Weights of a small GPT-style language model, trained from scratch on English Wikipedia.
Size: 10 layers, width 128, 2 heads of 64, MLP 320 squared ReGLU.
Architecture: LayerNorm before each block, rotary positions, no biases in attention or MLP, tied embeddings, normalized queries and keys.
Training: a variant of Adam for these matrices, 13624 steps.
Each number is 128 + 32 x the weight over the matrix's rms, rounded and kept within 0 to 255. Layers, rows and columns count from 0.

# layer 6 MLP down (transposed), 320x128, rms 0.0942, rows 192-226, columns 0-63
[[142 178 100  58 141  60 118 133 202 130 108 147 169  65 108 122  86 140 149  90  91 112  93 160 127 155 142 190 134 169 115 129 149 112 129 209 134 120 141  54 131 107  86  53 149 161 126 118 106 129 143 176  89 151  83 136 138 109 125 145 134 104 122 138]
 [119 136 129 178  87 158 105 149 140 150  99 179 170  59 170 100  90 174 121 132  99 116 129  64 172  85 129 124 134 165 142 146  92 128 140 102 181 108 159  99 117 116 177  94 169 114 113  73 164 142 191 134  85  75 126 147 169 160 154 137 134 130 189 190]
 [153  80 137  78 160 168 127 109 130  98 149 186 151 145 138 108 202 187 157 107 125 147 174 154 114 115 172 143 135  83 123 167 144 100  53  71 106 119 122 142 171  89 120 125 130 125 157 113  47 158 136 116 107 130 144  87 121 153 114  91 104 125 193 202]
 [ 57  75 116  98 140 143 180 111 156 144 110 111 161 106  98 169 174 106 120 147 103 144 138 101 127 162 166 108  76 107 154 190 112 108 118  87 130 159  95 140 106 117 126 143 118 134 107 208 143 134 131  95 155  95 134  88 161  62  39  98 129  32 174 106]
 [130 118 118 115 147  96  84 137 104  65  79 112 167  92 128 136 193 176 173 128 143  98 167 152 113 129 166 130 107 160 138 163 172 189 113 137 243 156 112  41  93 124 127  78 194 138 149 150 131 181 141 134 137 154 150 106 127 121 129 127 101 163 103 142]
 [ 95 166 155 135 122 154 126 141 127 159 138 134 150 106 101 190  74 104 151 210  94  63 126 151 106 103  95 178  62 115 126 133 133 147 153 138 117 140 116  77 143 121 129 121 106  80 110  99 117 163 182 131 126 117 151 195 151 102 150 103 164 121 104 137]
 [137 148 138 122 144 131  44 161 163 127 147 120 151  88  58 101 120  56 151  85 121 168  65 127 140  95 173 127 101 177 111  80  96 122 168 115 173  91 139 122 116 157 153 125 148 144 166  95 141 122 154 148  78 138 114 135 119 178 122 145 172 131  68 114]
 [122 113  91 107 124 154 140 102 139  95 178 135 124 116 144  94 106 116 111 143 149 107 123  86 102 147 206 136 153 143 156 115  79  84  89 109 120 150 139  98 189 146  76 122 126 113 129 118 103  97 114 118 144  85 165 206 126 165 141 118 112 131 137 150]
 [139 136 153  96 137 117  77 142 161  89  94 100 137 112 140 169 128 110 116 118 158 137 141  99 115 115  81 115 113 105 165 157 125 122 100 119 250  85 159 142 162  89 141 128 172 108 123 145 118 148 160 110 134 140 100 148 115 159 106 175 100 122  87  74]
 [125 137 161 162 152 129 101 121 192 111 122 171 138  69 175 135 133 128  59  40 158 144 149 202 119  59 142  96 100 113 113 150  81 208 107 129  67 113 177  76 178 132  86 166  69 154  97 151 139 103 126 107 168 126  96 109  95 115 150 154 134 123 105 149]
 [121 110 141 149 153  47 196 116  97 180  95 184 107 109 148 179  91 113 141 117 135  94 147  98 158 140 153 194 152 121  90 134  27 148 146 151  85 113 149 149 150 174 107 113 131 101 143 134 127 130 132 152 166 160 145  90 151  45 107  98 138 190 146 135]
 [155 183 119 129 103 140 145 124 149 176  83 131 172 124 113  97 108 119 173  88 107 122  68 152  87 147 105 133 107 130 114 142 103 127 148  93 146  80 153  98  91 120 142  83 159 131 100 105 120 163  90 182 129 114 132 134  78 159  97 120 177 132 125 128]
 [115  99 101 136 113  97 148 154 133  38 138 116 107 101 128 113 118  99 155 136  96 120  88  75 226 156 131 137 116 113 122 120 115 151 107 152 143 115 142 108 177 139 120 122 165 102 133 103  94 127 182 125  96 104 103 131  75 169 133  53 129 129 156 128]
 [103  64 143 170 111  97 122 159 188 166 117 140 115 124 113 102 175  84 145 137 149  92 131 113 165  95 101  97 135  78 174  90 118 142 129 116 128 130 147 178 100  87 108 169 169 169 122 149 172 174 122  99 178 175 141 114  26 146 121 131  81 192 138 101]
 [150  85 161  93 137 124  91 113 142 126 185 158 130 124 155 115  96 122 146 110 112 126 147 105 103  91  87 149 123 124  94  96  74 138 157 159  83 128 105 176 132 130  74 128  59 146 107 163 109 182 146 111  64 113  88 130 110  69  90 139 117  97 119 165]
 [ 91  98  91 109 112  81 162 128 131 189  88 145 141 155 105 109 153 122  93 136 184 151 103  95 162  63  90 103 147 115  98 131 117 129 146 121 128 200  78 205 159 116 160  91 152  82 140 155 100 143 122 145  85 188 186 145 113 134 104 126  85 182 181 128]
 [156  96 112 127 111 150 161 104 103 119 169 134 152 146 126 108 124 151 125 138 115 143 159 122  80 156 138  73 102 118 130 118 128 143 109 103 125  78 159 154 139 115 175 120 163  51  90 113 149 161 146 143 183  67  91  90 187 103 130 159  99  94 126 195]
 [ 90  66 110 131 122 135 173 157 160 113 162 126 140 143 103 139 109 119 107 105  98 137 124 157 124  95 162 100 169 165 153 162  90 148 102 182 190 130 165  85 127 145 117 131 126 153 118 166 177  90 126 107 107  71 127 171 119 115 100 153 138  87 103  21]
 [144 100 107  53 142 140 129 103 191 127 166 176  86 182 107 172 134 124 111 100 117 158 118 123 158  82 171 128 115 179 143  77 145 143  90  92  97 130 129 128 176 213 156 130  77 185 115 103 128 126 170 138 164  92 120 102 118 170 147 113 128 147 131 140]
 [138 143 133  84 106 203 136 160 174  78 130  79  88 100 109 154 155 144 133 125 120  96 145 116 141 136 115 178  97 131 126 190 120  69 128 106 179 133 124 128  85  76 134 162 136 151 171 109 100 178 145 158 164 112 100 154 130 117 118  96 124 134 122 118]
 [139 147  86  83 118  79  30 137 114 132 172 171 118 133 104  93 140 119 120 133  89 148  72  77 135 158 135 176  95  90 138 161  88 133 130 163 167 123 142 137 123 152 113  91 158 110 108 117 156 137 140 145 132 193 164  93 183 111  64 139 117 151 136 145]
 [168 119 104 136 135 122 171 175  94 106 114 119 111 119 118 113 150 154 129  86  95 138 103 135 108 172 164 177 151 127 160 143 173 101 135 127 176 130 161 139 113  94  96  77 120 161  77 169 149 102 136  94 128  85 120 148 161 107  80 154 164  57 119 105]
 [104 162 170 119 150 132 136 113  59 131  95 170 122 146 111 161 131 107 129 145 133 141 152 114 101 125 136 115  86 132  95 122 138 192 131 100 151  58 136  93 125 114 164 132 165 170 199 159 183  92 101 121 168  89 136 141 116 138 101  68 124 184 190  50]
 [ 97  79 134 130 123 157 133 131 125 153 152 126 169 159  94 107 179 153 137 134 109 124 135 135 120 121 164 135 138 110 137  54 163 104 167  98  91 105 166 157 195 133 189 143 125 119  64 110  97 125 173 132  66 115 117  88 140 130 111 117 140 122 148 174]
 [ 50 113 128 118 142  72 107 167 114 120 129 145 156  66  99  98 169  95 152 105  63  54 167 176 129 192 139 147  88 104 175 110 105 144 146 116 255 195 138 134  85 153  99 106 198 183 147 132 151 105  67 105 184  99 109 176 124 113 165 133  95 129 102 133]
 [182  72 117 153 110 148 118 144  98 134 101 172 111 154 128 133 122 145 128  76  64 128 152 177  95 155 134 159 117 119 142 178 128 129 143 104 180  77 164 143 116 127 112 113 103 181 150 176 177  83  91 129 138 128 110  96  92 185 139  60 194 134 164 117]
 [ 59 129 146 138 115  73 109 123 103 116 120 114 115 149 166  73 144 132 143 109  82 150  93  85  78  74 133 137 151 200 135 127 113 112 103 137 173 160 139 212 158 135 140 122  66 139  63 109 158 153 155 104 125 233 154 140  91 133 105  75 153 184  84 179]
 [131 137 203 145 139 185 131 149 154 124 175  87 132 194 156  65 152 164 104 106 134 108  89 164 133  87 102 151 176 156 172 118  78  68 137  79  50 108  83 128 166  74 161 113  68 117 175 142  86 173 155 102 154  96 203 124  80 120 221 169 165 158 105 158]
 [152 130 179 115 134 121 106 146 121 142 121 105 133  86  86 129  79 104 161  86 131 138 158 134 103 179  83 146  62 105 114 141 103 172 116  79 208 162 116 100 108 112 123 115 151 125 140 121 106 131 120 157  87 137 200  59 119 116 124 127 143 173 187 109]
 [141  69  99 138 132 147 150  84 174 115 163  69  78 136 133  88 142 154 136  75  95 124 173  87 131 174 109 180 153 105 117 159 117 144  85 129 157 107 102  84 142 140  99 112  96 149 103 120 147  98 165 189 171 101 144  85  94 135 138 157 135 156 137  71]
 [216 117 110 178  76  91 144 117 153 135  84 125 116 139 168  61 133 145 122 135 147 151 150 149  98 134 155 114  69 121 138  73 147 150 182 147  76 186 132 125 140 146 127  94 148 120 133  90 156 163 122 159 157 102 128  79  88 151 100 197  88 135 126 122]
 [119 125 127  53 110  81 130  74 165 102 175  96 146 142  91 102 151 146 140 147 122 193 117 116 149 101  96 171 103 140  94 144  55 145  96 174  88  64  85 104 160 139 169 138 150 121 116  95 112  86 114 123  96 114 164 129 149 128 197 151 159 128 146 147]
 [160  56 157  94 102 169 155  95 145 168 139  99 116 178 112 126 133  95 176  65  95  96 123 131 154  98  80 153  61  95 119  71 122 121 119  75 151  64 156 143 131 134 180 176 126 105 129 108  65  83 170 136 121 151 120 124  89 176 132 137 109 113 102 132]
 [ 82 138 168 134 172 114  79 169 152 168 147 117 111 105 145 124 126  98  93 115  95  73 184 118 147 128 100 120 132 150 125 157 164 129 195 154 131 152 118 104 103  75 129 108 139 159 153  91 114 150 108 136 123 133 127 106 138  83  59 139 128 128 107  60]
 [124 129 168 104 153  53 149 104 138  99  59 143 117  95 134 122 136 113  83 100 112 154 119 128 148  83 118 179 177 170 161  94  90 138 137 115 173 144 102 120 162 192 123 102 164 164 184 118 100 148 143 125 159 135 160 140 145 129 113  87 157  43 138  48]]
# layer 6 MLP gate, 320x128, rms 0.095, rows 193-227, columns 0-63
[[150 130 196 160 113 173 133 140 180 174 100 139 114 177 164 128 180 112 226 130  99 154  71 181 144 140  60 187 157 173 108 107  50 137 107 111 127 140  47  79 108 100 116  87 131 141 162 129 190 174 103 136 154 121 112  53  92  78 118  88 136 162 135 119]
 [116  89 101 155 144 122 188 128 160  45  94 103 130 106 180 139 168 123 138 124 151 144 113  83 157 150 174 171 117 121  65 186 119 157 121 102 166 167 124 112  86 121  80  82 106 155 153 167  77 136  86 115  89 128 168 108 167 136 134  79  69 170 105 140]
 [148 189 166 169 163 119  85  73  99 168 106 101  98 127 172 112 137 100 159 120 111  71 101 110 139 106 153 172 141 153 139 149 122  68 108 124 130 156 140 161 119 175 156 147  99  55 128  88 125 123 115 142 157 124 162 131  55 172 146 147  85 122 128 107]
 [ 96  90  92 194 101 114 125 168 160  51 105 104 112 123  81 108 142 176 107 167 203 116 103 113 130 151 147 140 170 137 114 171 102 191 115 108 132 164 126 144 154  97 102 110 130 126  98 133 115 173 121 165 104 120 143 178 106 185 172 101  80 225  96  51]
 [ 95 129 153 128 126 148 180 117 113 127 129 123 174  81 107 164 140 100 168 169 141  98 119 168  82 100 134 161 109  84  98 121 110  90 149 115 132 137 102  85 122 125  81 109 112  63 103  99 125 160 155 127 126 126 152 193 126 122 154 119 172 112 111 109]
 [138 131 147 128 189  89 139 178 109 158  71 185 147 107 131 106 139 116 129 132 157 161 118 113 193 164 192 116 111 160 137 175 135 119  59 167 163 133 138  84 146 100 169 103 137 171  63 146 156 142 113 123 161  71  91 130 112  53 173 155 141  88  77  45]
 [195 140 135 157 102  55 108 136 185 115  86 107 149 188 182 161 134 135 114 158 141 128  91 165 146 165 130 155 127 104  99 121 164 146 145 173 140 171  67 111 125  35 196 136 113 108 106 115 102 139  99 128 195  97  72 154 110 101 188 136 151 170  76  87]
 [150 123  94  63  42 150 203  97 185 152 108 162 100 103 192 163 149 114 167 144  99 114 190 184 167 189 169 119 119  75 143 107 137  95  91  93 169 143 132 140 103 111  83 153 154 168  76  78 133 133  99 136 171  67  90 130 105  56 133 101 113 110 122 117]
 [ 97 148 131 107 106 143  91 139  60 140 152  86 137 162  91 193 106 161 110  95 114 156 103 149  97 109 106 255 156 128  65 109 102 122 114 100 123 123 135 240 144 120 143 136 126 140 120 148 109 106 106 206 177  57  87 176 133 135 148  95 132  86 133 110]
 [126 105 149 163 105 118 194 147 114 161  72 129 162 182 155 122 143 143  56 173 101 196 162 148  97 109  85 132 117 179 155 120 103 107 144  64 118 178 134 135  76  98  82 136 200 113 135 160 104  95 127 148 181 100 114 164 137  96 142  89  68 116 212  85]
 [111 108  94  92 106 132 103 128 141 112 119 147  78 126 116 120 165  82 171 120 143 149 105 187 125 136 154 103 145 122 107 162 133 148 152 128 156  75 139 109  61 141 135 141 158 100  89  69  80  55  98 116 101  66 129 146 115 177 101 142 108 155 102  85]
 [ 92 109 118 187 102  95 171 145 131  62 121  93 134 150 101 111 180 192 138 190 151  78 156 165 156 166 177  87  77 198 117 122 183 144 165 127 128  81 114 104  93 155  96 108 131 101 129 162 129 144 171 117 158 115  94  68 136 140 131  36 114 167 167 112]
 [ 95 156 104 144 110 153 134 142 162  78 102 142 135 122  86 154 130 163 158 150  91 131 117 152  83 114  76 180 142 138 126 164 136 207 165 147 130 155 118 116 127 143  85  95 126  93 104 108 103 138 115  95 167 148 190 122 107 186 116 127  82 126 126 140]
 [123 162 111 156  95  97 134 141 139 116  90 102 100 157 159  77 138 137 166 171 132 162 138 144 200 142 104 122 175 160 150 178  57 122 147  74  98 154  81 131  68  93 108 136 121 145 154 175 160 145 120 119 145 195 117 162  88 119 178  84 160 148  81 107]
 [ 81 131 121 129 139 129 175 114 188  90  64 124 144  94 114  97 154  99 159 150 104 143 107 133  88 132 178 149  88 152 118  98 152 136 150 150 203 178  96 106 123 162 118 144 135 105 178 189 160 104 154  94 176 149 211  78 146 138 128 166 125 134 131 137]
 [201 126 113 171 117 120 125 176 222 145 144 136 150 144 130 167 126 101 108 147 121 130  98 115 150 112 166 139 149  76 124  98 123 113 185 104 136 102 108 146 131 114 119 146 110 135 157 121 141 121 133 103  94 125 159  82 104 129 165 146 116 164 123 109]
 [163 170 125 157 137 121  97  87  92 110 120 141 169 110 128  84 166 164 154  91 167 171 133 161 165 156 171  75 106 107 108 171 178 129 149 134  79 121 116  99 124 168 158 161 107  96 152 170 149 120 142 133 143 151 136 114 101 132  86 123 102  77 123  73]
 [130 149  97 178  82 122 154 164 172 151  74 133 163 127 123  95 198 144  90 147 100 110  78 121 140 111 154 161 112 113 160 128 136 125 114 101 157 131 111 141 142 111  89 176 136 135 111 147 153  83 156 174 157  98 168 107 154  89 134  99 148 113  71 155]
 [127  86 126 172 140 157 130 122  86 118  80 128  81 127  92  87  62  77 114 191  89 172 165 156 167 114  78 179 205 127 164 160 143 125  57 117 146 193 126 126 121 115  89 128 186  77 139 114 184 115 178 144 151 115 204 137  64 113 175  86  87 126 188  98]
 [152 107 182 101  87 112 113 162 110  81 137  97 134 154 108 130 127 167 103 133  28 154  65 121  77 128 148 135 154 173  79 175 160 149 140 164 126 167 109 147  96 103  63  94 107 101  88 209 187 127 120 151 133 144  98 169 164 127 152  76  53 132 169  80]
 [142  88 125 142  88 129 149 166 156  76 130  97 149 140 180 112 101 126  93 143  88 137 124 141 131  80 107 153 127 147 117 127  57 100 151 122 155  73 139  98 136 120 115 105 112 179 121  67 141 126  77 117 139 190 119 101 107 160 179 115 128 157 192  66]
 [133 151 146  86 147 109 182 136 173 103 124 130 106 185 108 151  57 133  47 121 182 144 127 205  97 164 151 148 142 110 149 145 116 127 120 177 135 119 149 151 149 112 113  90 117  98 108 138 140 207 156  59  79 110 137 109  89 144 153 190  92 142 145  64]
 [141 113 115 172 112  83 135 143 158 143 132 153  44 147 154 100 123 125  66 141 108 152 109 144 132 100 119 113 199 114 162 131  84 100 118 143 139  94 142 119 148  88  90 117 125 112 123 104 105 123 159 200  75 122 118 184 129  77 104 122 107 144 147  70]
 [102 112 141 109 137  98 152 191 128  68 136  90  97 133  99 155 161 145 183 151 116  84 154 146  84 150 141  57 116 168 150 127  77 157 186 104 137 118 150 125 169 129 178 140 158  65  68 182 138 133 113 122 166 129 121 125 140 120 164 166 120 119 153  84]
 [181 152 157 114  82 138 131 156  97 136  86 118  64 125 178 106  89 144 158 148 181  79  94 114 152 134 110 176 107 127 100 141 154 112 170 105 109 129 141 181 121 172 136 160 135 132  37 206 131  91 149  70 113  98 169 139  87  60 138 137  87 146  84 141]
 [141 148  68 141 123  86 185  85 157  81  85 109 218 165  86 151 168 166 165 169  93 168  75 137 117  89 136 183 174 159 103 139 127 177 128 114 132 128 149 160 112 118 177  97 139 135  86 185 173  86 166 121  88 148 181 107 126 157 155 119 142 109 135 114]
 [110 111 113 123  82  53 104 108 133 179  87 101 149 137 118  70  75 103  99 158  56 147 100 135 137 184 159 136 135 125 165 169 170 126 122  82 201 193  91 117 137  77  72 193 110 166  96 100  92 103 107 121 101 137 104 159 217 161 115 106 102 139 164  96]
 [170  80 145 153 120  97 106 112 152 160 110 123 116 103  85 115 134 118 138  89 155 174 121 100 103 133 106 166 142 113  39 105 127 139 175 143 117 181  84  91 115 115 154 108 171 125 144 118 140 126 167 134 152 108 183 152 183 139 171 115 110 152 147 155]
 [141 135 140 175  58 159 154 108 201 134 146 124  78  86 126 145 128 132 145 106 158  99 104  98 119 108 168 119 151 165 104 161 148 110 142 199 142 119  85 125 108 139 145 127 160 108 135  92  69 166  93 138 127 107  97 156  94 116  81 133 127  61 142 158]
 [128  92 102 187 118 133  99  79 167  93 133  84 119  93 152 119 160 137 131 136 112  75  82 157 143 139 168 135 131 142 114 114  74 111  98  93 162 104  96  98  90 168 151 122 201 169 186 109  96 159  89 102 131 122  45 146 121  92  64 169 146 138 138 119]
 [117 137 145 133  43 149  73 151 146 130 148 108  82  67 182 114 152 167 137 151  38 138 159 132 140  99 198  94 109 148 129 114 119 124 214 175 165 181 123  94 100 134  67  86 170 123 136 131 150 153 120 137 109  94 120 159 108 115 122 100 115 160 161  93]
 [184 107 103 169 132 136 121 136 115 136 163 157 145 156 176 115 142 116 147 135 165  87 105 161 109 156 119 140 120 101 111  75  95 102 126 153 108 102 180 174 141 109 126 150 192 114  90 100 130 145 142 102 166 110 158 153  56 141 149 107 163 126  64 113]
 [127 142 133 113  79 161 119 105 103 161  83 120 133 127 122 163 119 139 172 162 194 129  98 137 128  94 132 130 117 165 201  97  92 106  94 107 201 142  98 141 148 155 149 146 127 126 149  91 126 131 127 111 162 104 117 130 180 159 118 159 105  84 156 144]
 [148 142 161 111  96 119 108 100 188 161  96 109 207 118 132  99  69 126 209 109 134 166 122 134 140 187 174 132  97  80 156 167  64 156 129 111 147 153 154 142 129  62  93 182 189 117 143 142 186 120 155 144 162 130 100 110  70 122 114 116 145 123  72  74]
 [119  88 147  95 136 136 160 193 136 167 130 157  95 119 139 105  81 140  80 118 135 131 113  96  99 103 105 114 153 110 175 146 127 132  88 183 157 130 142 120 136 102 133 106 143 130  81 164 156  75 162 119 112 118 154 190  97 119 154 125 138 129  76 113]]
# layer 6 MLP up, 320x128, rms 0.0954, rows 193-227, columns 0-63
[[147 130 175 113 118 142  98 100 121  94  56 120 175 182 133  98 104 200 120 139 164 147  93 146 158  78 126 198 120 184 100  62 127 137 103 131 129 128 138 155 108 174 136 181 105 189  81 116 129 150 176  84 192 154 157  67 140  37 127  85 127 126 101  62]
 [146 135 168 111 147  92 103 173  88 164 175 100 142 165 161 155  85 108 148  76  67  68 147  90 140 124  89 114 146  98 102  99 139 124 110 158 123 187 123 113 140 118 112 176 137 147 109 105 147 134  84 101 186  92 143 161 126  74 137 150  60 119 124  68]
 [ 94 205 156  85 110 116 101 147 157 127 132 119 110 115 164 223 121 169  63 137 141 186 124 162 107 136 181 148 142 153  94 162 174  85 152  93 137 161 150 110 130 133 131  81 128 113 180  99 127 149 160 115 123  86 117  79 114 104 197  37 131 110  92 180]
 [ 88 203 155 155 191 124 110 132 160 117 110 110  23 139  85 137 138 122  79 126 114 121 113 144  88 109  99 183 106 127 132 205 132  90 132 133 158 168 112  77 120 145 113  69 195 134 112 128 175  88 131  81 149 142 112 134 136 127  73 106 133 142 128 195]
 [155  96 104 129 136  97 152 141 107 127 129  72 139 134 196 104 118 133  96 105 166 123 140 121 142 157 138  87 171 120 102  85 128 100  92 106  96 114 107 183 109 124 155 133 138 152 172 176 168  89 118 106 127 105 133  77 117 174 160  98 136 157 134 160]
 [112  65 109  64 119 134 117 177 135 134  74 142 110 128 110 142 177 155 105 154 145 126  99 150 121 129 186 113 171  82 147 128 123 154 100 134 138  95 137 181 113  94 150 132 153  79 123  86  73 134 147 146  63  94 117  99 159 177  95 119 172 171 165 126]
 [122 128 116  91 139 146 111 180 112  74  93  75  86  85 148  55 162 113 153  87 153 129 103 156 131 157 146 148 135 169 118 157 158 174 109 103 105 137 102  65  72  74 186 145 160 126 114 111 148 166 118 115 125 181 178 158  98 124 105 144 178 132 153 118]
 [152 124 111 115 102 141 136  68 147 177 196 125 115 128 128 163 132 144 144 104 131 121 142 149  65 164 139 131 144 125 128  83  78 160 148  94 203  98 128 178 141 140 115  59 130 152 117 117  60 141 119 137 120 133  79 142 139 173 165  87  70 125 152 130]
 [149  71 157 140  85 122 155 157 163 114 104 163 187  58 127  94 123  72 139 141 137 130  99 130 184  77 135  78 181 100 188  95 156 174 145 169 133  51  70  80 147 118 193 120 108 135 129 147 126 108 124 136  91 168 169 125  82 129 140 130 209 107 141 130]
 [155  74  39 173  84 135 115 133 162 154 146 150 112  95 118 140 114 128 187  75 108 162 142 195 133 141 115 136 112  68 186 100 126  75 215 127 111  92  88  90 101 123  87 146 191  99 192 131  54  92 209 171 141 132  89 140 130 100 117 156  87 120 163 131]
 [ 84 122  69 128 145 165 154 180 147 152 152 146 126 105 137 105 135  76 122 180 106 115 168 133  94 108 108 135 139 156 128  96 182 189  78 156 188 120 118 140 140  97 143 127 128 122 102 106 170 105 110 105 132  76 133 149 179 152 169 113 143 101 162  80]
 [119 168 129 158 122 113 121 161 136 117 112 140 166 151  23 146 131 159 161 169 141 112 144 165  73 131 158  97  93 176 104 103 111 156 133  99 151 173 124 114 188 141  78 121 128 110  89 116 160  96 116 114 148  58 113 124 165 112  72 103  68 109 170 121]
 [152 123 190 144  82 153 102  73 192  56 102 176 168 130  54 143 127 202 108 146 110 112 101 134 118 117 111 160 154 118 109 204 148 167  73 134  98 113 125 143 124  92 157 127 121 101 161 124 128 148 107 130  96 176 152 147 143 148 105 108 104 148  92 129]
 [ 91 152 136 167 108 103 132  86 113  97 181  64 122 166 115 156 156 123 128 142 133  51  76 131 113 122 105 123  83 150 161 155 136 101 129 131 129 118 135 226 163 117 147 157 146 115 100 116 157 122 162 110 155 135 198 127 120 183 124 143  91 139 145 127]
 [122 165 156 211 191 123 105 116 100 106 115 133 199  84  90 156 230  94 107 106 144 126 157  89 155  75 157 173 109 143 150 115  90  98 108  98 129 127  99 155 170  92 173 134 130 151 157 150 112 160 117 116 138 164  85 102 100 128 141 151 131  95 106  70]
 [ 89 157 121  98 130 110 143 126 141 150 102  93 116 122 142 101 125  93 132 132 155 110  89  86 121 143 124 178 161 135  90 127 212 122 142 149 105 208 141 126 161 155 144  70 160 130 188 119 118 137  89 144 106 119 133 156  87 104  90  60 121 146 122 113]
 [138 129 120 145 143 101 106  61 165 143 111 152 128 143  79 173  87  96 104 102 134 104  72 132 107 175  96 131 168 146  87 127 109 150  86 119 136 133 117 133 141 150 112 121  97 155 105 106  98 119 111 153 160  98 155 103  51 123  84 106 132 188  81 142]
 [140 118 121 126 139  88  99 158 170 108 156 170 114 161 139 102 131  83  90 106 140 148 129 159 133 196 160  76  92 132 101 134 145 155 123 101 190 160  84  37 136 165  97 144 108 142 118 168 144 125 119  66 160 106  95 111 162 110 112 102 149 168  65 122]
 [144 115 158  97 133 181 152 104 117 130 178 163 157  80 161 133  76 148  98 125 182 161 178 135 157 161 119 109 155  86 130 191  80 182 114 100 167 147 101 150 137 163  96 177 131 161  83 106 132 122 101 181 153  68 148  98 128 162 129 152 118 101 137 135]
 [109 142 104 125  73 173 103 142  88 171 136 141 129 114 178 125  82  96 134 147 155 127 119 145 165 105  82  91 111  85 165 118 173 139 114 108 178 128  73 111  78 103 154 127 153 133 137 146 128  91  78 114 153 131 149 122 157 103 135 114  97 104 132 161]
 [186  88 176  86 169 134 128  82 121 122 102 146 118 157 101 142  85 157 121  93 111 166 117 146  88 179 140  99 134 135 160 135 168 188 162 109 105 152  75 146  84 135 128 120  94  94  98 169 140 123  92 112  91 129  96 130 152 154 103 104 132  98  62 166]
 [138 131 186 106 189 132 127  79  88 114 117 126 127 134  66 127  88 140  95  93 146 171 182 159  73 130  97 118  76 161 107 156 143 163  96 170 114  77 139 106 131 105 155 135 147 138 114 112 155 132 166 128 145  47 136 160 119 140 116 105 145 160  95  61]
 [ 85  92 133  53 116 166 104 121 149 134 167 149 144 157  66 135  76 138  90 125 109 125  79  88  95 149 131 149 173 141 140  68 129 101  92 144 101 129 144 203 154 149 107 164 140 201  92 107 120 121 123 128 116 121 111 136 124 148 105 176 123 120  94 161]
 [ 99 109 112 172 122 113 121 142  90 122 115  90 154 165 146 223 133 173 158  97 161 177  44 109  95 118  92 183 214  98 113 135 137 131 116 129 143  60 125 150 103  94  96 175 134  82 123  82 136 183  63  83  80  74  87 134 102 160 141 110 136 117 117  93]
 [ 79  45 119 174 165 164 191 175 112  80 134 111 110 138  83 168 111 187 149 148 109 151 101 124 163 165 156 171  94 171 167  77 165 155 123 114  97  79 133 105 115 105 179 146 102 122 139 138 152 134 142 127  95 162  87 148 180 167 186 118  94 103 135  89]
 [109 158 156 139 104 139 104  78  95 111 133 115 114 135  97 145 112 120 215 130  49  96 145  82 117 127  61 175  85 125 174  91 130 156 121 131 167 149 226 135 134 124 158 103 195 165 185 139 141  67 121  55 142 165  85 130 145 101 115  69 139 101 108 169]
 [ 85 102 155 162 142  68 119 142 168 117 162 112 108  51 134  88 123 139 170 115 147 108  92 103 164 152 158  72 126 115 102 128 169 156 131  70 133 149 173 129 172 116 111 158 164 173 106 148  99 183 137  82 123  89 121 171 175 119  70  82 111 132 165  87]
 [ 87 143 113 152  87 108 138 157 121  84 142 126 147 183 130 155 134 121 102 139 106  92 117 138 135  94 125 103  87 161 147 148 115 118 123  78 110 127 172 101 136 195 109 120 102 132  96 114  79 150  81 106 135 142  72 190  94 104 112  59 162 115  78  75]
 [148 143 123 106 133  79 100 174 166 113 144 167 115 149  92 128 122 112 151 131 109 146 137 100 148 193 138 138 117 137  53 179 160 168 116  83 127  86 154  82 131  99 162 108 151  89  85 110 173  62 116 161 183  78 159 113 117 138 175 143 140 178 117 125]
 [124 139 141  98 125  87 152 157  97 149 136 183 134 144 113 108 146  68 195 147 127 146 206  96  53 107  98 111 129 134 128 158 143 155 142 150  70 175 146 172 169 101 111 146 114  95 101 192  90 141 131 122 111  95 202  89  75 122 165  82 117 109  93 100]
 [160 154 129  56 160  94 151 179 151 181  92 143  81  74 123 149 112 123 141 116  74 104 140 128 172  88 133 123 158  67 147 173 106 165 157  79 126 101 178 166  87 148 117  92 151 103 170 151 130 164 137 146 110 115 127  75 131 180 116 138 191  98 157 101]
 [122 135  75 168 127 145 199 182 126  61 105  82 202 142 125 182 122 112 107 133  96 174 102 108 142 120 125 132 162 145 228 119  79 139 121  87 117 113 154 105 136 136 108  55 136 144 114 141 161 109 116 118 108 146 110 116 131  53 125 124 164 135 140  61]
 [120 134 127 134 168 120 167 123 131  96 118 114 155 133 126  87 127 164  65 111 122 135 138 131  78 165 153 126 112  65 103 139 161 157 140 121 107 103 158  73 161 133  89  99 113 126 120 155 113 128 132 144  74 156 146 153 127 131 148 180 173 168  62 127]
 [100 195 104  86 218 132 123 162  81 106 165 194  97 127  99 164  87 171  61  95 121 138 131 179 166 158  85 137 179  94 134 123 160 104 153 101 122 101 123 118 144 126 158 145  57 120  98 100 135  84 121  94 109 156 128 198 150 120 150 125  86  93 146 132]
 [118 147 114 123 170 171 150 119  87 173 146 107 108  93 137 109  89 124 116 105 185 152 141 112 175 116 149 171 113 159 107 138 149 159  72 118 147 142 118 120 137 118  92 121 161 119 160 158 134  71 116  97 138 118  74 190 100 107 110 127 121  87 122  84]]